{"head_dim": 64, "intermediate_size": 256, "positions": "rope", "qk_norm": true, "attn_scale": 0.125, "init_std_o": 0.087, "init_std_up": 0.1, "schedule": "wsd", "batch_tokens": 16384, "max_seq_len": 768, "train_tokens": 129200000}
Each number is 128 + 32 x the weight over its row's rms, rounded and kept within 0 to 255. Layers, rows and columns count from 0. The size above them is the row's rms in percent of the matrix's.

# layer 6 attention value, 128x96, rms 0.0693, rows 36-71, columns 64-95
size [ 92  83 101  82  86 102  91  92  86  91  83  95  78  90  88  83  84  86  92  91  91  88  97  88  81  99  94  97 111 110 108 101 113 106 107 105]
[[164 178 141 109  72 124 155 139 166 130 114 127 190 132 102 137 127  86  48  98 187 142 211 155 145 119  99 124 143 116  80 141]
 [111 153 112 141 123  94 112  54 112 104 162 101 101 160  93  94  89 141 130 161 126 120 107 151  75 126 115  77  83 131 185  83]
 [117  97 145 105 164  96 117 133 118 130 151 112 167 130 107 127 149 138 121 125 135 121 144  94 139 154 125 119 192 155 133  73]
 [109 107 147  71 128 157 107  91 157 139 135 142 115 122  96 144 135 154 196  99 103  94 113 108 131 175 135 133 164 162  94 102]
 [119  60 110 115  90 176 111 108  91 140 124 134 100 114 114 102 103 138 111 159 139 119 106 168 162 154 130 121 144 209 130 170]
 [138 111 161 136  60 154  95  87 162 176 189 168 143 155 201  99 114 155 105 120 187 135 101 146 151  97 128 156 132 112 158 160]
 [158 115 118  97  62 121 101 141 132  85 167 136 124  47 133 165  79 174 127  69  58 177 110 131 113 105 123 101 170 100 115 128]
 [146 106 130 102 110 149 145 143 161 145 165 100 140 150 198 108 129 117 114 131 173 121 129 154 108 174  99 131 155 191 112 164]
 [102 148 137 133 114 124 145 141 130  81  84 171 121  96 151 154 102  63 113  86 200  92 142 111 121 139 135 125 122 151  35 141]
 [145 142 102 157 142  85 127 157 115 130  89 149 153 149 155  43 121 156 159 159 173 120 101 168 180 126 101 212 129 128 141 185]
 [ 82 111 111 119  96 107 148  97  61 107 167  70 107 139 129 109  89 147 129 113 111  72 130  96 147 105 167 116 143 138 130 141]
 [123  70 105 134 166 106 115 160 116 115 141 143 153 137 130 116  79 148  70 107 177 157 146 116 152  98 134 126 177 127 193 131]
 [ 87 120 171 110  90 170 147 160 105 113 125 174 149 131 171 146  57 113 119  82 142 144  98 129 107 137 161 151 168 124  90 142]
 [ 84 123 141 120  75 142 133 188 141 108 121 175 117 117  66  77 110 137 143 114 134 100 150 121  52 114  74 109 112 151 139 163]
 [118  93 115 133  95 151 125 104 174  50  80  87 146  95 118 156  92 148 155 145  99 158 126  92 101 131 158  80 125 131 137 144]
 [131 140 142 101 111  78 145 118 109 176  85 121 175 149 118 129 183 202 164 144 173  92 144 105  59 143 104 157 103  85 128 125]
 [ 76 104 117 177 137 113 138  95 163 140 108 149 105  88 110 106  72 116  55 148 112  59  68  74 142 168 124 181 176  98 170 121]
 [123 154 106 167 139 140 119 185 103 151 127 118 126  86 163  67 157 121 167 126 174 150 132 102 168 128 109 124 112 101  69 111]
 [110 117 135 143 124  95 177 133 153 160  91 172 102 162 147  87 142 160 119  79 111 101 136 166 140 120 163  91 182 162 113  99]
 [156  97 104 169 121  86  96 119 119 161 145 122  88 143 141 163 120 142 165 123 137 100 151  87 112  84 147 176 105 126 172  87]
 [ 96 141  92 140 147 189 134 165 137 119 170 155 154 160  67 114 131  90 198 143 126 148 129 115 150 196 104  99 148 113 127  86]
 [105 109 165 153 141  77 146 135 103 118 156 143 125 134 177 172 160 104 136 184 132 104 136 229 180 164 170 160 151 155  79 129]
 [139  94 157 115 110 130  66 129 101 118 115 128  95 123  95 144 165  74  50 172  68 161 146 182 137 132 132 125 106  82  83  85]
 [145  85 134 101 122 121  97 142  99  83 174  91 213 140  84 110 132 122 114 156 153 116 152 151  98 113 107 145 106 134 166  97]
 [105 101  78 122 109 169 140 109 127 113  75  89 118 130 133 129 134 187 155  94 101 149 156  92  90 142 241  76 163 156 124  69]
 [157  71  89  89 130  77 117 165 148 120  91 107 102 115  92 119 138 166 102 202 117  55 155  99 162 140  81 146  84 150  91 136]
 [ 98 144  99  86 128 129  90 177 165  70 167 121  64 135 110 123 155  93 147 136  90 143 130 119 139 152 130  77 128  95 146 179]
 [ 73  81 190 160  98 167 166 138 136 143 116 130 126 133 157 131 157  71 137 156 145 163 159  89 109 151 132 107  76 177 147 185]
 [165 126 130 194 195 115 161 142 103  88 118 141 120  81  85 150 141  81  95 150 141 111 121 113 146 141 160 169 118 129  95 101]
 [141 111  86 130 163 171 137 126 161  74 152 151 120 106 194 148 156 111  77 158  69 143 129 178 128 125 118 147  99 109 156 128]
 [104  80 135 122 126 203 123 169 162 145 106  64  58 123 124 167  96 126 166 185 158 127 141 195 177 152 162 148 132 140  87 159]
 [ 88 113 115 148  97 172 121 134  93 116 109  98  87 105 115 113 147 152  82  87 147 197  66 130 111 141 103 106 118  31 123 144]
 [192 184 109 181 138 133  89 121 138 122 141 178  68 171  94 115 121 115 126 127 163 121 137  88 169 130 127 114 112 122 192 169]
 [ 94 158 138 120 156  98 123 116 137  69 137  73 134 115 160 127 144  96 112 146 169 193 204 105 123 147 101 126 116 130  80 109]
 [133 182 169 135  65 122 119 101 171 147 115 101 121  95 205 125 146 121 117 171 136 103 141 107 133 116 105 109 152  69 115 100]
 [184 114 138 164  99  94 167 144 139 106 120 105 109 153  55  99 179 162 118 164 106 138 154  98 156 142 154 171 118  97 111  70]]
# layer 6 attention output (transposed), 128x96, rms 0.0878, rows 36-71, columns 64-95
size [ 93  97  99  82  91  99  87  88  97  98  95  95  78 103  97  83  84  85  96  93  91  96 114  95  81  94  94 103  94 107  97  99 106 108 104  88]
[[113 167 127 114 122  88 164 101  97 133 117 170 121 145 130 130 151  93 161 160 132 131 155 105 179 130  99  92  66 102 133 134]
 [152 168 116 122 111 107 179 148  89  62 192 163 125 154 132  75 103 169 112 132 162 101 127 105 126 124 128 111 156 136 149 149]
 [143 106 154 111  71 109 134 128 143 167  93 113 130  94 104 123 146 134 198 167  65 109 143 121 108 100 171  27 120 146 116 134]
 [131 152  57 129  80 165 124 177 169  89 127 144 133  70 115 116 143 138 154 123 119 111  96  62 150 127 170 207 111 165 155 150]
 [ 76  73 105 154 169 142 100 162 121 137 138 104 205 172 139 127 114 167 163  89 147 198 140 132  94 122  98 107 180  80  90 156]
 [157 137 136 135  88 141 136  59 124 144 167 119 159 150  98 138 103 151 159  93 143 158 113 171 172 157 167  99 140 121 121 130]
 [145 132  97 104 149 127 144 128  66  70 127 127  53 102 127 149 118 155 143 100 105 111 150 119 139 120 115 141 126 180  80 125]
 [117  79 107 125 105 168 160 139 132 185 142 127 126 122 105 176 150 166 144 107 146  89 150 132 109 153  69  91 132 150 170 142]
 [137 129 118 121 174  74 130 127 108 178  97 147 120 137 185 176 141 144 143 132 177  97 108 112 116 108  49  87 133 149 169 136]
 [177  86 141 134  87  93 160 114 154 134 129 140 228 143 121  88  95 101  83  83 153 196 118 130 167 123 150  83 175 102 132 157]
 [109 162 134  84 184 157 104 128 115  98 114 125 133 179 176 133 158 205 112 149 111 148 181 147 108  96 124 130 182 144 154 196]
 [127  51 145 116 112 126  91 122  62 122 165 108 209 115 153 146 154 163  85  73 161 153 150 142 206 140 115  77 101 107 163 117]
 [167  91  95 151 134 133 161  94 117 128 147 154 105  83 122 138  54 197 175 150 112 166 111 149 152 104 108 119 120 131 155 141]
 [121 128 129 207 106 102 140  85 123 112 163 155 123 127 139 149 130  77 133 109  92 118 129 105 123 115  65 143 137 116 173 146]
 [163 109 183  90 163 164 137 187 110 149 120 111  44 137 167 142 114  98 103  92 123  94 165  57 151 149  75 179 106 137  92 156]
 [157 143  88 112 106 122 100  96 150 126 105 127  95 110  75  67 134 105  92 119 120  92 164 152 151 138 156 184 150 125 186 154]
 [ 91 100 171 126 106 113 134  45 123 100  96 118 132 132 145  93  74 134 133 164 132 137  75 158 120  92 132 134 149 103 125 156]
 [131 143 154 102 117 199 118 109 104 100 113 121 117 133 152 132 123  90 121  40 130 100 133 156 131  65  99 125 161  64 141 121]
 [151 120 119 177  78 145 130 132  97 179 127 187 100 120 154 139 137 113 103 177 133 121 134 113 149 131 188 114 144 124  82 231]
 [179 182 116 164 159 108  87 103 101 134 127 113 113 197 116 158 166 150  89 165 173  47 165 128 143 133  84 161 136 147 142 133]
 [178 113 129  81 152 159 200 146 126 152  97 124 108 111 125 115 156  77 178 153  86  79  95 137 121 126 118 149 145 153 184  88]
 [152  92 101 143 167  62 145 150 171 123 117  86 157 140 100 135 120 140 150 201  99 157 125 128 133 144 116 113 122 101  84 131]
 [ 89 154 114 124 154 123 162 117 123 111 142  67 134 151 137 119 116 105 149  95  92  97 130  79 107 164 166 139 130 123  99 135]
 [132 152 143 137  78 154 112  71 148 140 160 138 129 178  78 123 147 149  92 146 139 107 155 172 145 159  89 154 142 159 111 120]
 [157 108 175 147 119 192 122 153  97 193 151 163  71  92 134 144 160 144  99 118  77 124 165 130 164 117 164 184 139  88 103 131]
 [ 83 170 118 138 166 101  78  91 112 126 119 145 198 159 107 143  97 138 124 171  69  79 157  99 122 130 115  89 108 164  88 148]
 [117 106 113 100 106 163 118 127  93  95 100 187 115  79 154 158 135  94 144  73  72 153  90 121 112 158 117 136 126 181  58 123]
 [105 130  72 123  95 111  97 162 158 119 121 126  76 117 147  79 154 114 129 123 144 196 118  83 125 148 153 156 163 135 156  87]
 [129 112 122 113 116 137 172 146 162 124 107 107  40 111  74 110 155  89  87 171  93 153 159 122 187 159  95 148 125 161 111 134]
 [ 92 120 160 141  69 149 128 196 139 110 169 133 109 100 129 110 140 133  60 171 142 141 200 146 108 181  96 152 118 124 116 143]
 [ 67 149 170 105 114 178 118 108 133 151 157 109  99 120 169 123  56 127 109 141 106 125 108 171 141 177 141 132 124 181  86 104]
 [124 119 158 193  69 151 105 149 129 143  85  79  94 110 145  77 146 164  53  85 158 149 114 127 104 102 134 145 120 132  77 149]
 [157 146 162 104 130 101 106 101 148 118 117 124  88 128  86 152 106 148 121 141  95 165 150  68 127 110 138  99  98 165 190 151]
 [ 47 116 158 101 164 125  94 153  68 130  87 108 106 138 163 148 189 101 117 149 174 143 172 107 112 125 137 124 111 104  99 115]
 [165 172 148 167 108  84 106 122 160 120  97 128  59 101 132 119 139 129 143 169 102  86 131 125 152 132 137 110 131 157 169 113]
 [137  87 148 137 112  88 141 168  80 143 176 134 176 128  85 112 226 101 107  99 119 160 168  98 197  91 202 111 154  98 154 105]]
# layer 6 attention query, 128x96, rms 0.0704, rows 64-127, columns 64-95
size [ 91  35 214  98  90  83  71  89  88  73  90  91  83  83  89  78  99  76  71  74  64  97  78  84  77 105  96  80 102  94 105 103 112 107 110 108 108 109 110 111 115 104 108 107 107 108 111 115 113 117 106 111 114 112 108 111 109 116 112 106 118 108 108 102]
[[137 138 163  70 123 173 168 102 169  89  62 109  99 169 150  75 137  98 132 108 153  61  91 126 160  90 161 150 138 111 200 144]
 [ 96 125 154 124 111 113 110  53  70 118 153 112 168  93 160 124 181 129  76 103 110 174 146 117 148  90  84 177  95 163 146 134]
 [120  93 101 138 129 127  76 131 163 154 151  97 155 153 168 147  95 105 107 148 160 156 181 172 153 187 139 173 130 114 146 110]
 [111 147  85 152 151 103  93  81 129  84 111 117 146  89 116  68 190  71 172  82 107  96 143  97 140 168 111 148 157 149  91 136]
 [148 106 133 133 126 148 127 119 111 151 101 172  88 118  99 107 116 132 162 101 167 146 124 160  79 152 135 150 119 114 118 142]
 [117 164 109 100  95 180  58  93  28 134 176 164 148  95 136 130 126 151 141 131 133 123  84 162 114  84 144  92  78 113 144 185]
 [142 107 196  83 174 141 116 144 118 171 160 123 100 139 107 179 160 102 154 141 118 140 210 127 134 123 142 139 100 163 125 109]
 [179 126 128 135 156  94  88 141  94 149 104  93 136 190 147 184  81  95 127 126  67 141 124 100 117 138 147 176 102  61 127 119]
 [133  75 174 144 197  84 130 124 142 128 196 112 139 110 157 145 143 157  97 152 107 143 124 186  96 168 122 145 115 162 141  73]
 [180 143 125 132 104 131 149 110 117  94 183 154 161 117 138 180 158 121 136 155 104 117  89 123  69 135  94 114 167 101  98 170]
 [180  78 122 117 112 123 116  88 115 144 122 140 142 165 115 193 154 131 158 122 138 124 138 177 111  92 119 129 149 168 119 118]
 [179  62 179  96 159 118 142 136 125 123 130 107 142 182 111 203 156 103 162 196 114 160 109 119 134 168  59 162 182 112 135 122]
 [124 162  49 150 144  95 136 194 146 103 122  77 117  60 113 118  85 103  83 108 152 174 167 133  99 137 112 160 151 135 174 120]
 [ 84  86  83 178 127 137 152 109 182 133 160 100 167 100 135  95 118 151 151 136 131 141 123 144  89 137 132 117  87 205 157 100]
 [117  99  94 145 147 133 154 183 154 109 176 120 156 119 131 120  97 173  97  73 132 172  95 116 121 191 109  68 130  87 200  98]
 [108 119 141 144 106  90 151 132 154 102 179 150 134 141 156 123 101 178 104 116 115 141  65 137 119 121 182  60 107 141 118 145]
 [130  99 199 131 134 107 120 240 137 132 131 115 104  97 148 149 162 110 152  98 112 101 123 168 105 181 177 119  98 115 174 106]
 [107 141 147 140 127 150 159 148 145 118  75  58 145 183 175 120 136 140 127 192  79  83 126  97 122 128 102 126 116  98  89 102]
 [106 124  66  97 126 107 144 154 160  83 141 139 126 142 107 106 141 134 115 107 196 109 109 111 133 173 156  65 185  72 173 119]
 [109 139 153 136 142 108 167 114 118 105 126 186 148  77 118 108 130 204 113 118 164  87 115  98 152  85 139  50 186 100 183 165]
 [179 116 163  40 121 133 118 135 100 103 113 137  90 150 102 167 156  82 162 171 144 125  89 131 138 185  93  91 191 140  91 161]
 [115 143 138 115 142 152 174  89  68 172  89 152 110  98  60 163 173 107 121 120  85 123 139 105 144 131  97 100 153 160  88 189]
 [199 132 145 103 120 183 117 138 135 142  68 142 109 158 200 118 140 225 105 151 170 171  96 129 128 130 139 124 123 108  86 125]
 [203 140  91 141 125 131 139 170 197  88 133 168 126  97 116  81 141 202 107 113 144 126 102 113 130 153 129 129 110  78 127  99]
 [145  61 111 167 156 160  45  96 139 143 115 140 157 122 113 138 190 128 116  80 163  98 128  76  79  96  60 128  86  86  83 121]
 [ 98  92 123 153 167 132  89 143 165 113  95 114 163 139 148 109  93 177  72  99 145  83 135 130 157 130 173  90 150  81 212 119]
 [ 52 143 136 113  65 122 168  90  75  86 141 185 125  76  81  71 108 190 141 103  96 145 163 119 127 142 141  87 145 190 105 120]
 [ 95  78  95 141 126  94 115 157 156 108  72 161 133 136 145 171 131 183 131  99 153 162 131 190 101 155 156 117 141 168 178  72]
 [129 131  97 191 142 115  84 110 128 124 155 129 113 131 123 161 155 116 114  76  96  76 124 159 149 130 161 130  81 123 131 150]
 [ 85 192 101 146  75  99 157 127 114 116 142  77 134 157 107 127 114 112 156  81 110 171 186 162 131 114 135  87 105 159 151  83]
 [149 113 113 129 102 114  69 188 111 110 133 113 101 146 110 106 147 122 164 106 151 161 158 134 123 156 130  68  55 200 103 121]
 [136 131 117  77 174  88 158 159 142 141 146 191 108 123 164  91 124 143  92 127 106 126  44 118 184 202  81 109 160 104 130  91]
 [111  87  96 163 112 108  88  95 139  81 108 153  92 146 141 144 165 154 148 108 128 105 102 157 117 147 176 113 162 101 123 166]
 [156  43 145  88 107 153 113 170 123 172 141 116 107 104 146 115 130 170 119 158 113 130 101 115 168 104 101  85  86  95 104 154]
 [112  78 102  75 166 132 132 121  96  97  70  93 155 154 160  94 171  80  96 143 136 173 169 127 219  86 114 141 113 131 103 139]
 [143 118 191  94 113 108 154 128 156 156 164 111 169 124  60 178 120 122  70  75 160 102 117  86 142  76 141 104 151 111 103 163]
 [ 95 188 135 177 207 149 124 155 166 149  44 132 136 156 131 165 125 149 115 115 179 109 154 178 141 141 183 144 175  88 137 170]
 [ 77 135  92 130 129 135 176 116  97 140  87 167  93  87 127 122 179 101 108 162 102 125 155 114 104 117 115  74 184 152 175 125]
 [125 125  81 121 140 121 129  92 120 178 121  73 144 102  72 121 126 137  89 153 158  75 109 204 172 125 145 108 125 148 105 134]
 [103 128 141 143  86 108 130 125 155 113 135 101 155  78 124 132 158 150 165 157 111  94 116 163  82  98  57 125 109 116 171 167]
 [157 119 136 111 149 168 147 140 141  46 171  95  97 142 105 192 109 111  99 101 139 150  94 100 108 142 173 131 184 115  83 125]
 [133 113 184 166 145 140 123 141  94 158 176 154 160 142 189  94  86 144 113 128 139 125 131 110 115 143 170 104 140 107 119 169]
 [ 98 107  69 105 114 143  77 167 187 185 166 165 102 121 108  95 120  70 157 136 110 173 104 116 191  98 142 115 201 144 111  93]
 [149 121 129 153 190  65 189 106 105 164 159  85  92 179 167 115 146 129 116 132 115 126 110 104 143 138 121 176 147  75  99 239]
 [ 86 150 167 125 176 155 148 186 179 116 146 177 155 146 123 148 161 175 179 116 139  87 185  93 146  75 132 184 155 124  99 119]
 [102 205  97 163 135 131 105 140  87 142 167 107 121 160 108 169 138  98  88 126  97 161 134 154 147 162 103 132 145  84  66 156]
 [114 186 170 120  94 100 145 176 148 139 119 122 110 120 136 149  60 129 167 116 142 139  66 113 138 122  89  89 153 166  89 149]
 [108 161 138 105 163 152 189 146 146 142 101 181 139 167 178 140  94 121 148 126  81 110 107 142  97 103 127 115 143 148  70 156]
 [158 100  83 195 152 122  53  64  76 103 174 108 128 150 140 155 190 103 140 178 145 115 102 128 159 125 157 116 130 120 163  98]
 [160  83  99  80  81  93 187 139 145 175 131 118 128 145  96 140 145 134 129 156  56 110 119 181 149 168 152 125  79 132 125  91]
 [ 99 131  56 142 107 118 154 158 127 164  89 169 115 140 162 148 137 183  95 137 132 153 102 120 118 148  51 122 162 165 147 140]
 [134 137  93 126 169 110 126 129 157 127 153 121 158 149  72 154 135 142 145 167 137  88  76 130  89 122 123 106  98 110 109 132]
 [142 111 136 135 116 188 135 141 114 106  69 134 113 129  97 173 140 149  82 157 129 113 213 100 129  87  64 142 168 165 174 108]
 [168  86 109 109 112 128 182 138  80 150  82 106 134 167  98 123 157 120 107 109 118 137 123 210 150 102 100 126 110 168 117 128]
 [152 125 107  98 121 136 141 111 141 168 153  99  89 107 167 154 155 125 146 171 209 141 156 171 122  83 130 136 105 109  80 130]
 [146 153 166 124 194 116 108  89 151 180 125 108 185  91 155 132 132  82 159 185  72 141 111 148  60 150 101 128 123 153 149 115]
 [ 75 112  74 149 168 143 119 131 127 125 134 141 152 161 152  98 130  74 183  91  94 101 104 132  95 166  92 142 142 118  88 103]
 [ 91 107 155 179  87  95 111 125 150 127 181  76 159 127 107 152 125 130 113 150 174 197  72 154  95 124 127 174  98 140 124 125]
 [ 85 129 175 136 158 135 152 114  92 130  74 118 140 104 100  49 119 166 156 141 131 113  89 200 132 108 143 111 149 121 187 158]
 [ 63 124 147 130 103 129 103 124  87 108  95 132 154 118  57  98 144 144 180 214 117 189 148 140  74 142 110 144 194  57 119 137]
 [104 147 106 115 115 132 164 187 134 118 175  73 134  83 200 170 115 136 189 138 162  81 113 158 162 137  96 142  91 162 189 168]
 [129 103 138 153  84 104 170 130 159  72 104 179 155 176 157 166 147  98 123  83 136 161 187 148 148 177  27 152 143  97 116  70]
 [102 109 141 175 152 203 181 189 126 109 128 143 141 137 143 161  88 109 104 141  79  83 115 116 146 140 128 111  97 134 135  78]
 [115 168 124 137 137 108  79 168 121 149 157 124 176 137 140 184 124 177 102 122 107  91 115  74 129 153  96  83 154 133 119 167]]
# layer 6 attention key, 128x96, rms 0.0707, rows 64-127, columns 64-95
size [ 50  32  32  48  44  40  48  46  37  41  48  41  49  42  54  44  51  43  52  48  47  48  52  53  70  58  87  74 124  83 121 126 154 133 139 131 137 130 148 140 140 139 134 144 132 150 130 123 146 143 143 133 154 144 127 145 144 120 146 143 133 136 139 121]
[[127 128 167  41  96 171 154 109 168 103  86 123 104 165 133  72 147 109 169  92 182  82  70 138 134 132 155 142 138 122 170 131]
 [ 82 117 132 129  92 123 132  76  81 101 121 147 169 136 169 120 216 125  94  57 148 121 108 118 152  93  77 186 107 159 117 135]
 [ 79  81 123 166 166 133  53 174 166 121 129 139 150 150  87 131  91 123 116 169  71 140 153 129 200  86  76 134 137 147 156  81]
 [131 141 103 145 157 105 106 116 138  86 142  96 139  67 112  59 171  83 164  91 105  80 145  83 137 145 100 145 133 156  84 141]
 [144 132 135 145 145 167 116 145 109 123 135 157 103 130  92 123 121 117 156  66 154 161 150 110 113 159 125 157 122 117 130 103]
 [114 169 110 108 107 212  81  76  62 137 187 153 147 108 119 129 135 156 138 129 117 114  97 169 128 106 151 104  78 143 129 192]
 [ 77 116 132 103 150 153 123 136  92  81 116 156 131 130 124 140 158 105 129  96 112 106 178 162 128 113 187  88 107 163 122 143]
 [171 157 141 158 152  83  91 169 106 134 108  99 152 176 149 157  78 107 115  87  81 168 119 106 117  93 137 169  98  62 144 124]
 [122  93 155 150 195  52 131 148 122 154 181  99 134 124 168 141 128 160  95 152 104 134  99 193  98 161  99 132 151 165 157  74]
 [202 147 120 139  79 127 176  99 157  95 135 165 146 146 133 145 168 114 148 156  89 136  89 116  93 143  62 142 152 104  93 142]
 [172  77 137 112 133 135  88  98 112 126 102 174 168 197 100 215 171 126 169 117 138 128 135 187 126 134 114 118 145 178 131  94]
 [197 124 171 106 150  87 165 142 138 153  82 153 131 178 112 187 134 108 161 190  88 174 101 113 152 197  43 157 164  80 154 134]
 [ 89 146  67 162 158 107 164 186 120 111 163  93 105  88 104 136  85 107  78 107 116 156 160 133 125 118 144 162 156 175 176 100]
 [ 76 115  92 157 167 117 141 121 200 137 162 128 132 123 146 108 116 150 168 150 155 111 141  83 106 137 132 113 102 207 113  94]
 [113  72 105 145 166 107 187 157 110 163 156 129 138  91 137 100  82 180  78  79 148 170  98 149 112 139 154  82 147 140 132 118]
 [ 69 109 161 141  68  50 112  70 122  89 121 155 156 124 101 140 148 153 126 172  86 132 104 158 118 145 150  84 116 150  73 128]
 [112 121 179 141 153 103 148 246 136 162 109  98  88 105 148 157 160 108 161 115 124  78 148 153  96 187 131 107 101 115 169  56]
 [136 131  87 130 161 145 167 113 113 126  80  53 126 161 144 131 139 145 120 214  99 119 107  75 138 131 109 132 137 100  71 159]
 [ 84 117 104  92 140 122 147  93 128 138 130 184 118 136 102 105 133 149  86 115 210  93 137 120 133 161 141  92 201 137 153  88]
 [107  97 170 163 103 151  91 114  68 123 106 123 148 127 127 142 141 167 133 123 189  96 163 132 122  73 112  45 146 130 131  65]
 [189 125 181  64 113 158 126  70 104 135 113 130  92 125  85 126 162  78 155 148 121 157 128 116 131 154 109 130  93 105  82 153]
 [ 97  92 111 140 168 162 110  84 107 189 135 146  96 103  64 135 141 152 103 129  93 116 150 145 137 121 100 166 135 193 112 146]
 [165 122 147 162 130 151 153 140 179 159 142 169 104 130 188 116 170 194 145 122 155 124 108 133 146 135 134 120 110 106 117 152]
 [144 167 110 132  97  73 131 139 163  99 116 146 150 131 108 111 106 169 138 124 112 156  99 114 109 153 104 141 126 103 131  81]
 [101  58 144 116 190 145  93  90 140 184  88 136 163 115  95 124 161 149  90 123 163 108 174 121 138  89 129  83 126 148  61  65]
 [118 138  79 192 144  80 150 170 141 101 130 133 125 129 126  83  28 109 106 133  86 126 124 162 171 130 148 145 103 100 200  87]
 [103  53 153 104 113  99 127 126  86 173 147 222 102  85 103 117  98 168 119 137 152 126 148 141  91 119 146 130 168 186 120  50]
 [138  68 122 139 139 155 113 189 173 132  60 130 102 169 183 165 155 168 137 136 197 152  85 152 114 108 106 163 151 156 170  88]
 [ 68 144  94 142 150 124 112 109 112 128 167  87 133 164 133 131 123 131 107  37  81  97 114 168 182 120 161  95  86 134 144 157]
 [129 196 122 126 140 134 130 160 151 148  87 100 156 191 107 136 131 129 150 121 141 167 129 112 165 144 115 104 146  88  95  51]
 [116 150 159  96 102  81 112 190 125 108 101 136  97 136 121 148 173 146 121  52 152 118 134 156 141 168 118  63  93 120 142  88]
 [102 131  95  82 190 109 172  92 130 152 192 176 106  89 144 163 110 136  62 104 103 161  73 144 153 179  93 130 149 159 185 130]
 [103  97 118 132  94 174  80 104 120 124 121 166  71 129 126 140 194 145 156  75 148 124 101 188 117 182 161 106 122 118 148 185]
 [146  57 171 103 103 128 110 155 162 122  88 111 120  54 134  64  80 114 109 121  91 130  89 134 153  89 115  87 102 121 114 186]
 [ 96  98  94  96 175 146  93 143  81 139 122  97 138 179 155 151 126  83  91 108 170 198 134 137 190 140 155 103  88  83  96 150]
 [130 105 192  88 123 127 117 106 172 102 161 136 160 103  95 167 138 134  88  78 142  97  97 126 145  95 105 115 149  88  64 135]
 [121 154 128 156 156 201 125 146 142 161  85 115 107 200 146 157 108 146 121 104 142  98 112 154 131 143 172 103 167  92 103 178]
 [ 75 116 104 122 131  86 169 134 130 130  90 141 110 157 145 126 115 124  95 203 130 146 140 104 104 171 136  84 176 149 157 112]
 [112 153  92  61 129 147 163  53 127 141 104  82 149 115 101 122  89 142  88 188 144 116  99 192 186 122 136  76 110  99 142 123]
 [ 96 165 145 169 125  82 124 156 141 138 145  92 171  44 121 175 153  98 145 164  92 102 150 132 117 131  92 131  88 102 156 171]
 [130 143 105 107 147 187 114 109 135  83 175 110  92 126  76 158 108  90 132  83 137 120 141  73 132 167 198 160 147 157 122 111]
 [109  98 174 142 197 128 113 142  97 169 144 164  95 143 150  91  66 139 136  62 130 105 133 142 142 101 166 147 116  99 121 176]
 [103 116  88 127 117 136 137 166 255 145 137 140 141  98  91 129 148 104 128 156 127 181  70 110 171  92 139 106 168 180 143 105]
 [147 129  95 151 164 103 192 129 113 150 175 128 152 123 173  87 134 164 128 144 124 170 147 138 123 144 136 161 108 110  88 229]
 [104 181 150 184 157 168 106 180 175 108 137 174 181 129 120 140 115 180 147 145  89 101 138 110 144  50 114 176 140  98 102 119]
 [ 93 200 104 127 181 110 147 170 104 125 134 123 112 154 106 157 126 139 115 108 105 151 130 140 143 200 134 131  97  64  79 128]
 [160 140 163 124 109 151 154 172 129 135 129 104 113  86 127 115  90 117 144  90 138  89  85  95 139 151 107 165 116 142  96 102]
 [ 99 188 100 127 126 129 167 120 146 123 131 201 200 153 139 108 110 139 118  89 104 106 125 113 124 117  99 105 174 143 134 158]
 [121  88  60 218 132 122  85  83 105 116 139  77  84 148 123 138 155  76 116 146 127 148 133  87 146 159 155 152 157 150 145  90]
 [179 111  77  96 103  86 194  89 156 122 145  81 145 151 110 142 137 131 149 150  54 122 116 157 169 202 104 113  85 134 106 115]
 [ 83 158  90 170  77  82 182 156 117  94 125 194  67 118 142 139 155 150  90 124 161 151 129 117 107 169  67 126 121 169 152 156]
 [118 138  92 136 138 111 104 130 156 105 163  72 122 142 105 121 186 162 157 122 140  61 110 141 120  88 141  64 101 172  94 138]
 [134 166 125  86  74 180 138 108  78 114 107 163 109  67 119 152 149 148  61 152 124  94 162 106 118  82  88 162 160 167 131  86]
 [172 117  96 115 173  87 188  71  59 178 103 111 161 132 118 109 150 144  90  95 120 173 122 170 127 122  49 104 141 153  60 101]
 [130 118 102 135 100 163 170 113 127 174 164 110 106 116 168 100 158 154 139 191 203  84 149 127 111 117 149  69 101 124  68 158]
 [119 157  91  88 178 116 113  98 165 177  67 121 189  88 109 134  85  61 159 185 114 104 158 130 100  91  98 121 151 153 154 134]
 [ 83 109  65 181 124 161 114 117 147 167  93 160 145 182 131 109 165 125 180  65 114 104 122  92  81 124  82 124 120 130  90 101]
 [144 146 145 158  90 123 105 161 156 128 121  55 165 134 111 115 145  78 152 126 167 118  52 138 119 157 144 149 113 112 138 144]
 [144 130 152 132 143  97 149 124 104 132  92 110 174 163 132  69 113 169 158 129  81 127 137 170 121  99 170 107 128 118 176 158]
 [ 53 136 175 144 104 105  87 120 109 131  67 156 183 132 150  74 133 175 154 179  89 166 162 133 138 125 126 164 141 130 104 123]
 [ 96 174 101  96  98 170 170 181 104 148 149  59 134 109 172 162 134 157 136 139 145  65 112 108 164  93  80 125  55  90 154 154]
 [ 96 132 150 172  79 119 153 164 115  84 118 182 136 174 182 146 162 147 156 150 128 171 184 131 124 153  70 149  78 102 102 102]
 [109  78  86 161 140 165 144 169 118  86 111 172 142 210 105 143  95 113 160  81  97  77 123 122 159 103 149 103  79 143 110 117]
 [113 181 140  85 131 105 131 134 165 127 120 119 147 130 112 153 181 125  95  86 154 129  65  92 138 122 132  85 153 119 154 174]]